python train.py --rope_fraction=1.0 --parallel_block=false --seq_len=256 --doc_mask=true --train_tokens=149900000
Each number is 50 + 12 x the weight over its row's rms, rounded and kept within 0 to 99. Layers, rows and columns count from 0. The size before them is the row's rms in percent of the matrix's.

# layer 3 MLP gate, 192x96, rms 0.195, rows 0-144, columns 48-95
105:62 71 48 46 82 55 35 53 65 23 46 53 62 64 65 59 42 64 49 42 60 46 41 69 63 50 53 52 31 64 51 40 67 51 60 66 59 53 63 46 60 47 76 32 35 22 50 40
099:43 45 57 54 47 56 56 55 63 50 52 53 59 40 34 74 28 65 48 40 32 58 71 53 66 55 46 66 54 39 59 41 44 64 63 28 65 64 76 66 65 54 64 59 52 64 34 63
093:49 49 63 57 56 47 43 53 46 48 45 51 46 37 56 54 61 41 64 50 45 65 47 31 52 38 70 63 66 54 57 54 59 76 55 41 45 51 39 49 46 61 57 37 30 37 73 45
125:62 59 54 55 56 51 42 47 66 39 71 60 49 49 29 52 43 44 73 42 41 75 50 61 20 52 41 65 37 44 68 52 64 56 67 65 63 43 43 39 38 47 52 69 57 61 73 58
102:56 66 44 40 62 60 26 55 70 56 39 71 51 60 44 50 28 64 54 47 52 55 49 68 31 48 32 39 48 52 53 62 30 21 51 68 71 51 71 59 60 40 51 32 41 48 66 45
111:63 51 55 45 65 51 50 65 47 32 42 56 52 41 36 45 29 71 34 48 56 42 44 40 46 35 52 51 48 41 65 29 66 36 31 54 46 35 43 53 49 49 44 43 54 34 63 44
118:55 44 35 49 44 52 38 34 46 41 67 42 47 58 62 35 36 80 49 26 63 37 59 59 43 38 42 50 34 52 52 59 60 43 62 50 81 59 40 55 54 65 46 63 26 54 54 61
100:35 52 35 38 42 49 43 61 52 47 52 52 61 59 72 43 66 47 72 39 45 50 37 62 47 41 41 67 55 65 55 56 57 44 64 44 55 54 42 58 65 46 40 51 74 53 59 35
100:72 55 46 47 52 69 71 55 48 48 68 35 60 54 42 51 37 56 51 27 61 57 37 17 57 35 46 48 65 70 46 36 43 57 42 44 64 54 43 60 33 50 54 45 28 30 53 51
114:47 49 66 20 60 69 33 45 71 51 58 70 37 43 70 52 53 49 35 32 47 35 48 44 37 40 49 63 48 67 30 53 64 64 52 51 48 50 66 41 48 63 48 54 52 46 43 43
125:53 61 43 25 57 73 57 50 56 33 52 54 42 51 36 43 49 51 47 41 40 62 57 52 50 51 34 64 44 55 67 46 66 36 64 55 50 62 30 56 50 49 55 56 43 56 69 56
028:55 54 33 38 47 68 62 47 46 37 48 44 58 62 54 53 26 55 56 49 58 68 66 60 39 44 44 31 38 54 45 45 64 55 32 58 56 30 39 31 51 46 69 52 60 40 44 73
058:31 40 63 42 65 70 40 40 51 56 37 53 50 49 43 51 59 51 56 45 46 43 46 57 46 51 38 90 26 50 31 57 71 45 49 58 67 39 50 64 54 68 51 63 57 48 56 54
098:57 51 27 61 43 57 45 55 52 68 41 48 65 31 46 44 57 47 54 53 53 35 40 53 49 50 26 30 23 43 32 54 57 42 26 39 43 46 64 65 65 57 46 65 43 31 50 64
091:43 40 62 57 62 48 48 52 55 45 39 46 57 42 52 44 56 63 56 32 48 39 63 56 57 71 35 59 58 42 50 60 60 68 63 61 50 68 67 54 57 59 43 49 43 53 55 65
105:47 33 56 38 36 48 43 58 53 62 62 70 60 47 60 58 57 50 59 44 66 44 64 77 42 47 61 57 43 58 49 75 26 57 70 51 42 51 43 43 70 62 42 72 52 45 65 49
097:58 35 85 58 46 40 61 45 63 51 44 62 33 62 55 63 37 66 53 41 51 54 73 46 38 45 51 61 33 54 31 47 50 47 73 49 51 38 65 45 53 51 73 54 55 66 60 45
103:51 57 22 14 52 73 42 51 56 47 36 57 52 38 29 85 64 41 67 67 60 59 48 44 26 51 59 47 70 61 50 57 40 65 52 62 36 71 38 51 49 45 48 62 60 41 62 49
088:47 25 44 33 31 69 37 54 46 63 62 47 36 62 60 30 45 78 67 49 54 54 60 53 23 63 28 51 55 47 32 40 49 63 46 55 44 47 47 54 41 48 25 48 59 81 58 56
097:52 50 51 45 55 46 17 36 62 46 50 55 59 42 47 49 53 61 29 49 25 45 52 71 32 38 46 41 46 52 54 47 75 57 55 71 62 46 37 51 61 68 44 54 58 64 64 41
092:39 57 49 67 69 60 52 65 53 45 32 48 40 38 26 37 54 55 63 39 62 23 27 43 45 55 42 39 56 25 59 64 45 51 42 30 59 46 40 30 53 58 60 45 44 53 48 60
104:53 51 39 46 59 52 62 62 27 49 66 55 61 46 26 44 31 47 45 40 44 56 43 38 34 52 57 54 58 54 53 64 54 33 35 48 40 38 37 34 47 61 45 35 51 36 48 60
092:42 44 64 56 46 63 68 44 50 44 40 39 48 23 32 44 81 57 51 45 70 35 54 59 31 48 69 43 40 45 29 51 40 45 53 51 51 48 46 47 69 65 49 39 35 52 55 46
096:35 58 41 18 68 62 39 57 53 38 52 40 52 47 50 37 50 53 58 35 70 39 59 61 40 48 57 46 61 64 38 28 44 70 47 55 39 55 33 68 37 54 52 34 61 45 69 51
089:45 41 45 49 58 76 53 53 37 47 47 69 36 53 47 60 55 51 53 55 63 51 57 61 55 34 45 29 45 52 62 35 48 42 59 61 61 53 31 43 54 68 75 47 39 12 52 35
113:30 42 37 47 73 71 43 56 39 46 67 59 60 56 42 46 68 61 51 55 48 71 59 34 30 44 47 53 39 64 38 41 67 56 42 54 64 67 59 51 72 56 53 64 47 54 42 38
105:56 63 39 42 61 68 43 49 51 57 77 65 41 30 62 52 60 72 41 51 51 52 45 62 47 36 62 42 57 72 48 59 64 60 54 39 76 26 66 53 45 68 56 32 47 39 36 58
107:62 32 67 47 55 44 56 45 48 69 54 49 31 44 36 66 59 53 56 38 46 46 58 25 54 26 38 52 65 50 51 76 67 46 54 58 60 43 27 65 40 29 39 50 45 42 33 54
128:41 60 59 43 56 44 65 50 59 59 56 56 49 32 44 67 56 42 46 56 59 58 51 35 35 31 51 41 42 43 58 38 45 35 53 53 43 36 64 56 56 68 53 43 48 65 42 65
094:50 56 60 45 45 57 29 40 67 60 61 36 31 11 37 41 55 51 62 37 38 67 58 61 35 58 29 50 73 32 47 47 53 37 75 44 41 42 63 49 43 49 39 58 62 48 55 47
096:68 25 42 72 78 59 56 62 42 59 39 36 50 42 48 43 66 33 56 24 62 44 64 54 53 59 26 37 61 34 41 54 32 46 65 55 47 43 48 61 68 41 60 49 55 56 54 36
092:67 43 45 54 45 22 56 58 53 73 79 41 55 42 60 44 57 34 54 42 64 68 42 46 38 49 41 33 69 47 42 46 44 58 59 64 59 66 57 67 42 47 48 50 36 61 52 47
099:42 29 35 37 40 52 48 36 53 40 80 57 52 45 35 36 51 33 39 31 59 26 42 52 43 59 26 56 55 56 47 85 36 28 51 60 63 61 67 55 56 57 46 48 44 65 48 39
100:44 34 53 51 54 68 36 32 47 63 47 66 37 40 58 51 64 76 67 38 47 25 49 57 28 26 50 46 48 39 61 42 45 55 34 69 59 41 35 50 53 82 61 49 47 41 71 65
123:42 32 23 53 67 58 35 56 53 56 63 26 60 74 33 50 41 63 26 57 46 58 40 70 45 42 39 71 51 42 52 45 39 34 65 66 48 56 48 40 48 45 35 33 60 47 41 38
095:62 51 42 40 49 52 49 46 61 67 53 41 40 34 27 69 40 62 71 28 59 44 51 60 36 50 29 42 49 40 49 66 58 55 41 46 51 37 23 34 40 55 50 60 56 43 50 45
079:41 65 45 48 70 85 37 52 42 60 59 50 52 85 61 34 57 73 52 43 52 43 61 38 59 58 51 53 49 45 58 62 36 76 51 40 40 42 34 41 39 68 32 43 50 62 46 62
068:45 59 40 39 58 51 50 47 53 36 51 70 47 56 45 31 73 46 12 54 44 35 56 55 47 65 30 84 49 66 64 41 62 44 28 57 47 37 55 62 58 37 56 60 58 43 59 56
083:76 32 63 42 62 48 36 69 65 69 71 28 53 30 35 41 62 42 70 45 42 50 46 18 57 63 36 68 52 38 47 53 53 42 58 51 27 57 53 38 36 51 59 64 30 58 60 63
101:73 69 32 51 65 48 57 46 52 61 80 63 54 50 41 57 61 53 32 65 72 50 33 69 47 37 54 53 53 36 47 62 59 58 40 56 70 46 43 45 55 50 57 44 76 38 56 50
096:42 53 59 54 54 59 61 63 54 45 41 62 30 80 54 48 63 57 50 50 53 51 59 39 70 68 57 35 49 75 53 52 26 48 51 32 44 57 47 37 53 46 25 44 48 51 51 62
097:44 41 54 20 56 64 65 53 52 54 65 36 69 43 40 53 48 56 79 46 38 41 44 48 50 48 43 53 62 49 64 61 72 46 50 64 72 61 32 55 42 60 32 60 69 53 27 54
099:56 36 43 64 73 63 40 58 45 57 40 51 47 61 56 70 60 60 38 48 48 26 39 63 38 42 33 58 33 68 57 50 37 54 40 55 46 49 65 41 62 68 54 40 73 55 75 56
075:38 54 40 56 61 55 57 54 30 57 31 57 51 48 68 54 50 52 59 42 78 53 50 48 43 67 58 43 51 37 60 42 31 50 54 40 49 43 43 62 56 74 64 43 65 49 56 46
100:44 43 48 28 66 62 32 62 31 56 33 60 56 47 42 40 50 68 59 38 48 30 43 34 40 56 52 50 49 66 84 32 50 53 34 58 50 42 54 49 57 70 44 56 63 54 57 31
106:47 54 55 24 46 59 55 62 55 54 43 55 50 70 57 62 68 47 60 75 72 46 61 39 34 47 28 41 66 64 62 54 62 46 42 53 44 40 56 52 47 70 62 40 68 61 44 54
099:60 52 25 37 51 46 55 50 58 53 48 47 48 26 48 65 53 40 47 55 76 31 49 51 27 46 58 49 48 79 34 55 62 75 49 56 35 76 51 51 40 56 49 49 76 62 60 41
093:46 47 49 55 51 40 45 42 49 33 51 45 54 35 44 52 53 33 71 31 63 34 58 65 34 25 47 54 32 69 56 42 30 50 46 49 33 52 37 48 40 52 54 67 60 50 89 40
107:51 42 71 48 29 36 35 60 65 74 59 55 39 51 58 56 56 46 47 46 45 57 67 50 46 57 60 55 55 44 54 47 27 45 82 36 30 51 56 50 63 68 44 61 45 60 75 54
094:45 58 53 51 61 53 05 68 61 59 54 63 48 47 58 51 36 47 44 42 44 54 51 63 42 51 54 50 47 66 47 33 51 70 42 62 53 56 60 48 43 58 38 57 69 61 52 53
084:56 72 50 51 23 54 67 49 42 63 48 43 70 51 48 46 42 48 58 36 52 62 41 50 46 44 50 37 55 50 62 58 59 41 53 37 59 27 43 72 41 25 32 38 52 40 67 44
102:54 45 50 20 62 57 59 60 50 34 44 51 59 63 55 45 56 32 36 44 74 44 41 51 66 39 34 33 57 34 57 50 44 36 67 45 47 42 67 51 58 48 39 54 44 60 65 56
091:35 31 66 50 48 47 19 64 54 47 43 62 52 60 51 50 41 60 48 43 43 47 61 65 49 57 48 24 60 49 58 56 65 65 63 50 55 31 51 45 62 66 46 46 47 66 49 65
102:33 47 35 62 58 55 41 27 38 84 76 51 56 44 53 53 41 68 63 45 44 44 59 62 31 52 47 64 40 54 41 38 62 50 69 54 66 51 58 57 61 52 68 65 53 45 63 60
107:52 50 38 43 48 35 32 50 50 59 42 57 50 43 59 52 61 48 36 49 57 49 70 58 47 38 49 45 49 54 48 68 57 48 77 38 39 54 56 59 38 62 48 49 21 53 73 58
105:49 49 53 39 42 48 44 50 50 42 54 36 55 38 23 55 44 51 45 61 76 29 51 58 64 27 54 65 62 55 45 57 52 37 42 46 19 55 53 61 68 51 49 44 69 34 61 62
113:59 35 65 52 74 67 51 26 50 52 71 45 51 62 38 68 69 52 59 55 41 56 39 39 38 37 63 63 50 65 50 50 43 39 55 36 60 64 66 58 62 57 62 57 44 64 61 44
090:31 67 34 44 46 44 51 60 51 61 56 47 50 31 52 51 68 42 45 52 39 55 54 38 48 28 51 65 35 50 44 49 75 63 38 65 49 55 63 64 51 59 45 52 50 54 57 51
095:55 51 47 34 39 51 38 48 61 42 71 51 47 54 65 83 51 70 41 38 55 42 42 57 49 38 49 58 40 63 44 29 48 44 27 30 43 50 40 73 57 68 44 75 58 45 49 35
096:67 51 40 45 67 49 48 57 62 51 40 64 53 40 54 47 31 58 25 42 54 52 59 52 35 52 63 60 45 48 22 67 54 56 39 48 60 57 53 47 43 65 32 60 31 51 66 61
107:60 46 70 59 68 43 68 51 57 48 58 47 57 63 61 65 72 58 57 44 61 46 34 40 26 51 58 31 60 53 47 58 46 52 72 75 69 52 53 37 57 31 39 33 40 79 70 44
099:57 66 65 35 42 72 43 57 40 43 72 48 39 44 46 68 47 81 50 36 47 34 39 53 33 25 60 58 45 54 50 46 66 60 27 41 55 64 46 41 43 51 56 53 64 52 63 58
111:47 52 29 15 54 64 46 41 57 58 48 51 50 58 48 55 69 49 58 61 31 47 48 53 44 70 51 50 33 76 66 53 44 29 65 64 42 62 63 65 59 63 32 39 61 37 65 38
100:51 53 59 35 61 54 44 65 54 35 49 46 65 64 32 39 34 68 25 29 49 42 31 58 34 40 36 40 54 52 38 49 31 56 34 54 48 67 60 58 33 64 31 56 46 22 49 55
105:38 39 53 43 67 55 41 52 57 35 69 60 33 63 48 50 62 59 63 44 52 53 41 75 55 51 21 58 56 60 46 77 48 46 56 39 46 24 66 62 55 58 37 51 63 47 64 49
104:32 55 52 55 56 30 35 54 72 48 65 40 57 63 34 44 60 44 58 45 44 61 36 50 26 54 37 31 34 66 64 30 36 49 43 75 46 48 53 37 53 58 44 38 37 50 60 64
087:53 28 38 54 53 75 61 58 42 41 56 59 50 44 63 60 41 56 83 48 50 31 25 56 64 52 29 37 59 43 63 55 68 70 52 45 46 45 69 54 50 54 49 43 44 38 58 45
085:30 54 46 51 64 50 43 64 50 69 39 54 39 42 79 54 59 42 80 39 64 44 59 53 52 31 47 55 45 50 46 31 36 52 40 33 57 72 46 54 69 53 34 60 57 36 55 45
116:61 32 53 54 38 43 47 39 61 47 44 54 49 51 54 54 43 75 52 34 60 30 47 46 37 57 21 44 53 56 36 75 35 45 46 33 44 42 49 65 58 52 55 43 37 48 80 61
103:42 67 53 51 51 35 40 62 50 77 54 55 45 49 48 52 59 57 50 57 26 26 44 49 47 43 46 58 53 58 36 34 65 61 59 53 36 27 47 59 68 61 38 39 64 53 68 41
099:63 55 51 28 45 48 34 36 21 68 53 47 56 57 61 57 45 72 54 57 42 49 64 52 49 53 51 57 36 49 24 25 72 37 46 41 42 53 48 51 63 51 69 30 59 48 63 55
102:38 56 42 54 69 66 47 49 48 33 67 83 68 64 70 56 49 57 58 67 31 50 45 52 33 53 39 37 49 49 73 61 56 78 47 50 44 52 56 37 50 78 47 77 51 60 60 53
078:53 48 34 42 71 41 54 41 43 47 39 64 36 55 30 67 52 54 54 66 58 48 60 55 49 59 46 49 38 62 37 48 52 72 47 70 27 52 57 51 47 51 40 30 46 41 73 49
089:30 30 27 71 42 70 60 56 40 37 37 60 43 57 52 67 46 72 46 49 78 44 42 59 45 31 58 39 61 30 52 39 60 37 45 41 47 47 47 55 78 55 75 39 43 40 40 51
091:71 35 27 38 53 69 34 54 57 69 67 48 33 52 66 56 44 51 59 27 47 32 58 38 36 55 43 51 43 66 40 54 35 53 50 56 54 71 53 49 55 69 50 77 73 50 72 46
098:70 61 27 48 31 65 33 48 59 56 43 57 58 32 44 65 46 81 39 53 31 49 58 59 41 44 71 59 44 47 43 45 48 57 53 51 40 51 45 63 68 39 33 51 57 32 61 44
109:49 36 48 39 63 60 38 51 66 36 63 64 38 60 36 52 61 47 51 44 64 37 57 44 58 55 42 54 47 40 79 55 36 45 37 52 35 20 64 39 48 46 45 44 46 36 66 35
100:44 56 44 24 41 60 48 47 51 55 58 57 28 26 62 51 59 43 43 15 38 53 30 66 50 57 46 61 26 38 51 71 62 51 57 40 44 55 42 71 53 74 59 75 60 52 46 43
115:58 57 64 70 40 23 39 56 45 67 65 48 29 61 48 48 70 69 43 26 52 59 75 52 55 31 50 64 62 42 43 51 52 53 57 49 63 40 54 71 72 67 42 35 42 66 72 61
073:53 62 48 41 60 55 56 45 49 51 45 52 60 50 68 46 51 47 48 68 66 49 60 61 52 53 45 46 54 50 43 45 53 57 57 55 22 42 58 91 71 60 72 60 91 37 51 75
096:47 47 50 59 64 35 74 41 70 50 64 62 35 56 41 60 54 66 42 43 59 51 57 36 59 36 54 52 61 38 46 46 56 36 33 50 62 48 48 62 45 81 47 41 42 53 43 56
089:75 39 41 40 56 73 25 39 42 43 43 39 57 33 60 66 61 48 49 34 36 49 53 39 51 81 59 56 26 54 55 48 32 59 68 61 39 74 60 46 54 62 56 41 59 49 55 49
083:65 47 45 48 54 42 48 37 74 79 42 49 30 37 38 39 65 33 35 66 71 44 37 50 60 65 43 66 51 50 52 53 43 29 58 57 39 38 54 59 69 64 52 38 55 63 52 76
107:36 60 55 60 66 48 40 69 53 57 75 55 53 61 52 45 57 54 41 65 62 54 39 48 63 50 63 57 54 71 43 52 49 63 62 40 28 63 26 46 59 58 43 61 27 38 65 55
097:61 48 41 51 53 34 41 38 40 78 55 43 22 41 58 34 35 72 46 55 42 29 65 66 34 50 58 57 51 59 32 52 78 49 46 70 57 42 52 35 49 70 71 45 63 56 57 44
092:69 63 63 52 71 57 33 56 53 58 71 38 51 66 55 60 27 82 55 41 56 50 53 37 46 36 39 53 63 58 27 48 58 47 45 57 51 35 46 40 41 49 56 69 58 45 29 54
103:50 38 46 15 46 61 51 76 35 39 42 57 42 45 56 37 63 39 41 28 35 55 69 41 36 40 50 60 40 72 44 41 42 46 59 59 61 43 47 61 47 58 33 55 53 67 60 42
097:47 71 63 37 57 36 48 37 47 47 66 33 49 56 40 47 50 45 52 46 63 34 58 44 46 53 36 59 50 29 62 58 70 43 55 52 54 53 51 72 67 68 32 60 60 36 61 52
096:53 68 42 37 77 65 38 55 50 43 73 51 45 71 53 44 58 59 41 46 53 70 66 46 57 37 57 51 36 48 55 54 54 50 42 56 51 61 63 46 38 65 49 47 50 44 64 82
102:67 55 46 57 68 80 50 56 58 49 51 59 58 60 42 39 72 44 51 58 52 44 51 42 37 57 43 69 42 37 60 64 61 51 69 56 49 45 56 51 50 60 67 43 65 59 60 54
104:34 48 37 49 64 64 45 35 37 54 56 46 46 44 67 35 61 58 53 48 55 65 52 50 51 30 50 43 57 55 51 56 66 64 64 58 79 36 69 55 40 43 61 62 64 38 70 50
101:55 83 64 43 75 60 64 53 55 64 83 32 46 70 29 44 50 37 57 68 44 31 48 46 49 31 53 56 53 34 41 56 67 39 43 69 48 51 33 58 48 49 42 71 62 52 59 54
113:42 46 79 26 52 55 53 43 55 61 73 51 53 46 37 61 46 53 57 40 50 54 57 63 53 63 35 69 64 38 53 44 42 63 64 56 44 33 50 62 55 63 61 27 60 40 48 41
106:53 62 50 53 53 36 47 54 57 58 56 40 57 54 58 42 76 52 40 59 67 32 45 53 64 56 51 38 34 45 19 24 67 43 59 17 50 65 47 50 47 60 52 63 52 46 67 67
097:58 39 66 45 75 58 56 45 51 47 47 67 51 51 68 78 52 42 46 44 46 41 72 75 56 33 49 34 55 46 59 69 28 55 63 54 58 54 54 43 56 57 53 30 42 44 41 46
099:60 46 47 36 48 53 62 52 48 46 72 52 33 50 56 42 37 43 71 35 56 33 41 58 68 38 66 53 60 35 39 47 46 35 52 66 40 54 52 55 57 62 27 38 40 77 38 44
113:35 40 50 44 68 43 45 42 33 57 91 37 39 36 38 56 53 55 64 50 57 57 64 32 49 46 67 51 45 57 35 40 47 74 64 47 46 59 38 36 48 54 54 49 80 59 69 56
095:31 39 40 47 52 67 24 46 43 47 64 75 43 61 44 67 55 63 38 27 56 28 55 41 62 58 65 71 50 62 44 32 48 48 55 67 50 54 43 48 43 59 51 35 64 58 64 48
115:38 36 56 69 53 50 38 50 46 45 44 57 66 39 51 57 54 64 53 55 49 48 50 74 43 33 53 47 72 52 57 65 48 70 50 44 45 59 58 55 81 64 31 75 45 49 78 55
104:40 50 63 50 49 53 49 32 52 52 55 63 60 14 59 64 61 35 64 44 80 33 46 55 51 17 53 59 45 52 41 49 55 48 47 57 61 33 49 43 47 67 49 49 41 67 62 61
107:49 48 41 34 64 38 29 83 59 64 41 53 83 53 41 52 51 63 60 52 60 54 65 84 28 53 32 35 60 55 62 44 59 69 59 58 44 68 40 51 60 52 60 69 51 42 40 55
105:41 48 61 25 65 63 48 24 50 61 49 45 55 36 45 57 67 60 68 50 65 33 55 50 39 77 48 55 49 50 28 40 67 60 47 40 45 31 40 54 35 73 33 54 49 51 45 66
103:38 57 62 47 63 28 49 36 56 84 54 66 37 63 59 52 56 57 58 38 57 36 59 58 55 41 42 56 38 59 40 64 68 45 46 44 65 48 59 51 38 59 41 42 40 53 61 36
085:42 50 51 45 42 62 49 52 60 25 37 57 31 50 72 49 46 53 47 51 59 60 69 50 43 30 38 53 52 49 36 42 31 58 65 49 54 41 48 55 44 74 55 53 45 41 60 51
094:61 67 50 55 37 47 51 28 51 61 47 62 43 48 66 48 56 61 65 53 45 71 69 62 52 47 60 53 41 30 48 47 64 55 57 35 45 56 55 39 66 53 18 64 54 49 75 45
106:35 24 55 45 49 36 44 43 53 51 49 57 41 59 63 48 78 66 63 60 57 40 60 59 54 50 50 38 40 49 72 59 51 41 53 44 37 57 46 37 40 52 48 33 44 52 54 25
112:54 48 58 41 58 44 40 43 53 46 61 50 49 55 37 83 60 58 41 25 61 53 58 74 29 63 23 44 48 64 55 65 43 70 61 86 66 55 52 51 66 51 43 57 59 53 58 61
013:75 34 62 65 32 60 57 52 57 47 60 43 70 36 37 40 32 52 53 44 39 49 33 71 58 49 53 46 57 60 40 37 59 45 61 45 84 55 35 57 39 51 42 48 48 42 43 61
101:47 61 52 16 52 51 51 39 58 39 43 65 30 31 33 37 40 50 61 38 46 45 63 31 43 40 35 48 74 61 40 72 52 43 41 44 35 67 52 51 60 59 64 44 44 54 35 47
101:60 49 70 56 56 59 44 52 77 39 47 41 55 52 49 58 51 81 67 49 58 57 21 60 58 61 48 60 68 35 66 73 38 52 39 35 48 24 52 56 55 65 60 47 31 48 69 58
100:46 53 58 16 48 58 44 61 67 52 58 67 63 50 44 67 35 61 63 43 75 38 56 48 11 66 51 46 75 49 46 33 46 64 58 50 64 52 48 72 56 73 43 36 53 60 61 60
116:63 48 40 45 59 53 48 55 47 63 57 47 28 42 72 45 67 75 47 62 49 55 50 25 51 35 52 53 57 48 45 60 46 61 82 57 48 44 41 61 38 56 39 40 45 49 58 37
119:29 58 57 40 43 50 66 42 62 37 79 53 57 69 41 47 64 33 42 41 58 47 40 49 31 63 48 60 46 50 52 40 57 51 55 69 64 54 51 65 66 64 52 65 53 76 56 51
117:68 36 83 49 61 47 56 60 67 61 50 44 48 53 32 67 67 50 43 48 28 62 66 24 32 31 30 31 53 57 34 66 51 56 73 54 49 63 65 46 47 62 52 64 36 51 53 72
091:55 44 32 61 60 45 32 42 67 27 50 65 36 56 37 55 64 59 46 72 75 50 63 57 44 53 55 56 50 60 78 42 76 33 36 52 34 40 36 73 51 51 61 55 55 30 55 60
102:55 47 46 60 63 46 63 48 54 35 57 50 37 33 45 44 52 53 49 44 53 52 55 44 27 40 74 70 53 59 50 34 56 62 51 64 57 58 59 42 75 57 70 60 54 59 70 61
099:64 38 57 32 50 21 33 52 57 47 26 33 71 62 37 63 48 55 83 52 47 52 46 51 53 66 40 49 45 21 52 44 61 65 57 34 54 41 60 68 56 63 38 61 51 60 64 72
104:60 31 56 59 60 62 63 47 71 47 51 66 45 53 50 52 47 66 52 45 50 50 74 37 52 32 47 66 51 33 59 58 57 44 76 57 41 57 49 61 27 55 43 53 51 58 72 29
097:59 50 45 34 60 45 60 30 36 41 65 57 38 54 37 66 50 43 40 61 62 43 57 64 33 43 57 31 51 28 58 53 56 38 59 49 67 40 55 41 56 67 54 52 39 43 73 64
111:33 41 51 48 45 45 59 45 44 70 50 47 38 27 52 47 57 49 45 47 74 52 66 61 55 34 42 79 51 35 74 47 42 55 62 47 68 48 48 47 65 58 34 48 75 29 40 55
086:49 70 32 53 50 55 45 38 39 69 68 51 35 76 42 63 46 49 59 50 57 45 56 39 46 55 60 50 51 59 42 62 33 50 57 60 58 44 47 63 44 51 57 63 34 43 55 63
103:49 24 44 67 36 43 56 22 52 50 45 57 36 46 34 56 40 54 41 33 58 31 19 34 48 59 43 26 66 43 45 63 53 43 48 66 54 44 50 56 31 62 51 41 46 51 66 41
097:60 63 57 39 50 64 59 58 58 52 64 62 52 56 24 64 23 56 36 22 53 49 43 44 56 43 39 33 52 26 36 59 48 35 55 55 52 56 59 40 56 78 30 51 45 62 62 52
107:67 34 50 33 69 67 57 43 28 47 64 54 19 80 44 51 53 52 69 48 48 42 60 35 34 49 42 46 41 65 37 64 50 67 58 58 75 40 40 39 47 56 45 45 40 55 67 58
100:63 31 42 53 62 50 38 61 53 53 47 61 33 58 44 71 53 44 70 44 46 65 70 35 54 40 45 47 64 29 50 57 55 68 62 34 53 47 49 49 53 53 32 61 42 73 65 31
048:53 50 71 33 48 57 30 65 41 55 52 42 52 31 66 39 55 52 29 51 40 59 59 61 36 72 37 37 42 41 26 37 36 71 63 33 53 50 49 54 47 57 65 59 69 43 41 53
098:46 36 45 38 37 42 52 49 62 61 52 43 57 43 25 50 45 71 43 56 65 45 61 71 45 27 66 62 62 56 47 51 33 42 58 52 60 50 34 73 73 63 59 40 65 63 66 49
090:43 49 23 37 41 57 45 62 26 52 59 33 43 54 40 47 60 41 48 53 26 66 47 32 51 60 55 44 57 47 41 37 58 40 63 46 46 41 55 53 63 52 44 67 31 62 59 73
101:51 52 44 58 51 63 59 40 42 49 37 42 69 40 44 62 56 49 54 33 49 71 54 49 45 50 63 39 33 55 56 61 43 65 60 52 50 42 37 56 57 65 35 21 46 45 60 54
097:43 27 51 48 37 53 51 66 56 61 62 66 54 33 41 69 65 62 68 35 47 58 59 42 38 54 66 70 36 55 54 51 27 53 71 65 50 65 61 25 32 60 53 31 59 49 44 70
099:52 65 46 48 38 51 60 46 47 35 38 47 55 48 33 46 56 51 51 42 74 41 28 45 61 53 45 37 61 39 49 60 42 70 62 40 65 64 38 44 62 66 44 51 21 44 55 51
098:41 49 66 45 54 52 57 58 61 55 62 65 41 48 26 35 55 29 42 54 69 28 52 48 36 65 63 62 50 51 41 44 66 57 50 48 43 38 43 73 42 58 46 49 46 49 50 54
108:62 46 45 48 71 58 42 48 34 74 36 47 64 58 43 60 44 73 54 47 55 52 61 66 56 57 50 63 38 81 44 58 29 46 61 58 39 56 52 64 56 51 64 38 53 66 75 71
094:63 74 53 49 47 56 60 51 66 32 51 69 53 44 66 62 70 51 56 25 48 39 42 58 33 51 59 57 38 59 46 67 43 62 49 73 66 37 42 56 68 49 43 54 50 50 74 56
011:63 53 53 62 55 52 49 40 54 50 45 39 68 48 57 45 45 40 43 42 51 42 62 45 48 65 30 39 37 52 45 48 42 37 39 71 57 42 41 65 38 38 49 32 71 43 52 59
098:49 29 44 56 53 77 48 47 51 46 58 67 68 53 36 68 40 62 54 39 30 39 58 51 55 34 40 48 72 63 74 69 73 40 61 48 59 56 74 48 62 66 54 57 56 45 45 42
096:40 45 30 51 47 55 35 61 42 73 42 34 53 64 64 35 60 24 58 63 69 55 50 34 49 38 51 36 60 60 48 56 46 66 52 50 68 34 60 27 59 55 27 65 45 56 75 47
103:51 43 43 60 45 34 43 54 41 39 67 62 44 51 62 42 34 50 53 31 52 47 53 72 44 52 53 52 55 69 48 58 28 50 65 56 21 47 40 60 39 68 69 22 43 47 69 33
104:51 60 51 44 38 49 25 54 51 30 48 61 43 42 67 48 43 32 47 32 59 39 42 69 41 38 64 20 54 50 60 74 51 62 43 34 60 64 61 51 97 64 58 43 38 49 44 51
111:55 55 52 37 35 50 49 65 61 46 48 58 44 52 16 69 60 66 26 41 45 50 62 65 34 49 44 47 36 58 14 50 65 57 48 37 32 35 72 54 64 63 43 33 40 72 60 50
099:47 57 37 33 39 53 58 59 49 39 63 46 63 25 34 54 43 41 58 52 64 33 43 54 47 50 57 77 57 67 54 48 63 58 30 51 44 49 21 44 41 55 46 56 58 72 57 48
093:35 30 34 67 41 52 50 41 58 45 59 63 36 50 47 55 54 43 47 57 73 36 29 48 31 46 54 50 39 56 59 46 62 59 47 50 48 40 35 65 71 68 55 46 49 80 57 66
092:39 49 36 77 44 41 64 56 66 57 39 56 50 48 42 39 67 51 45 61 65 40 19 34 51 29 42 49 42 44 58 45 37 64 40 57 71 53 37 41 56 51 41 38 53 46 56 43
103:72 61 42 41 57 50 48 38 56 68 43 70 60 57 53 69 54 60 43 61 61 48 43 57 38 48 52 64 50 48 57 41 44 52 63 39 44 44 68 56 33 57 56 47 40 62 61 28
106:33 30 51 62 64 76 62 51 46 55 57 41 16 67 46 50 41 68 67 40 67 48 67 37 54 48 59 58 49 55 39 48 43 50 52 57 56 41 44 39 34 40 54 44 50 49 52 29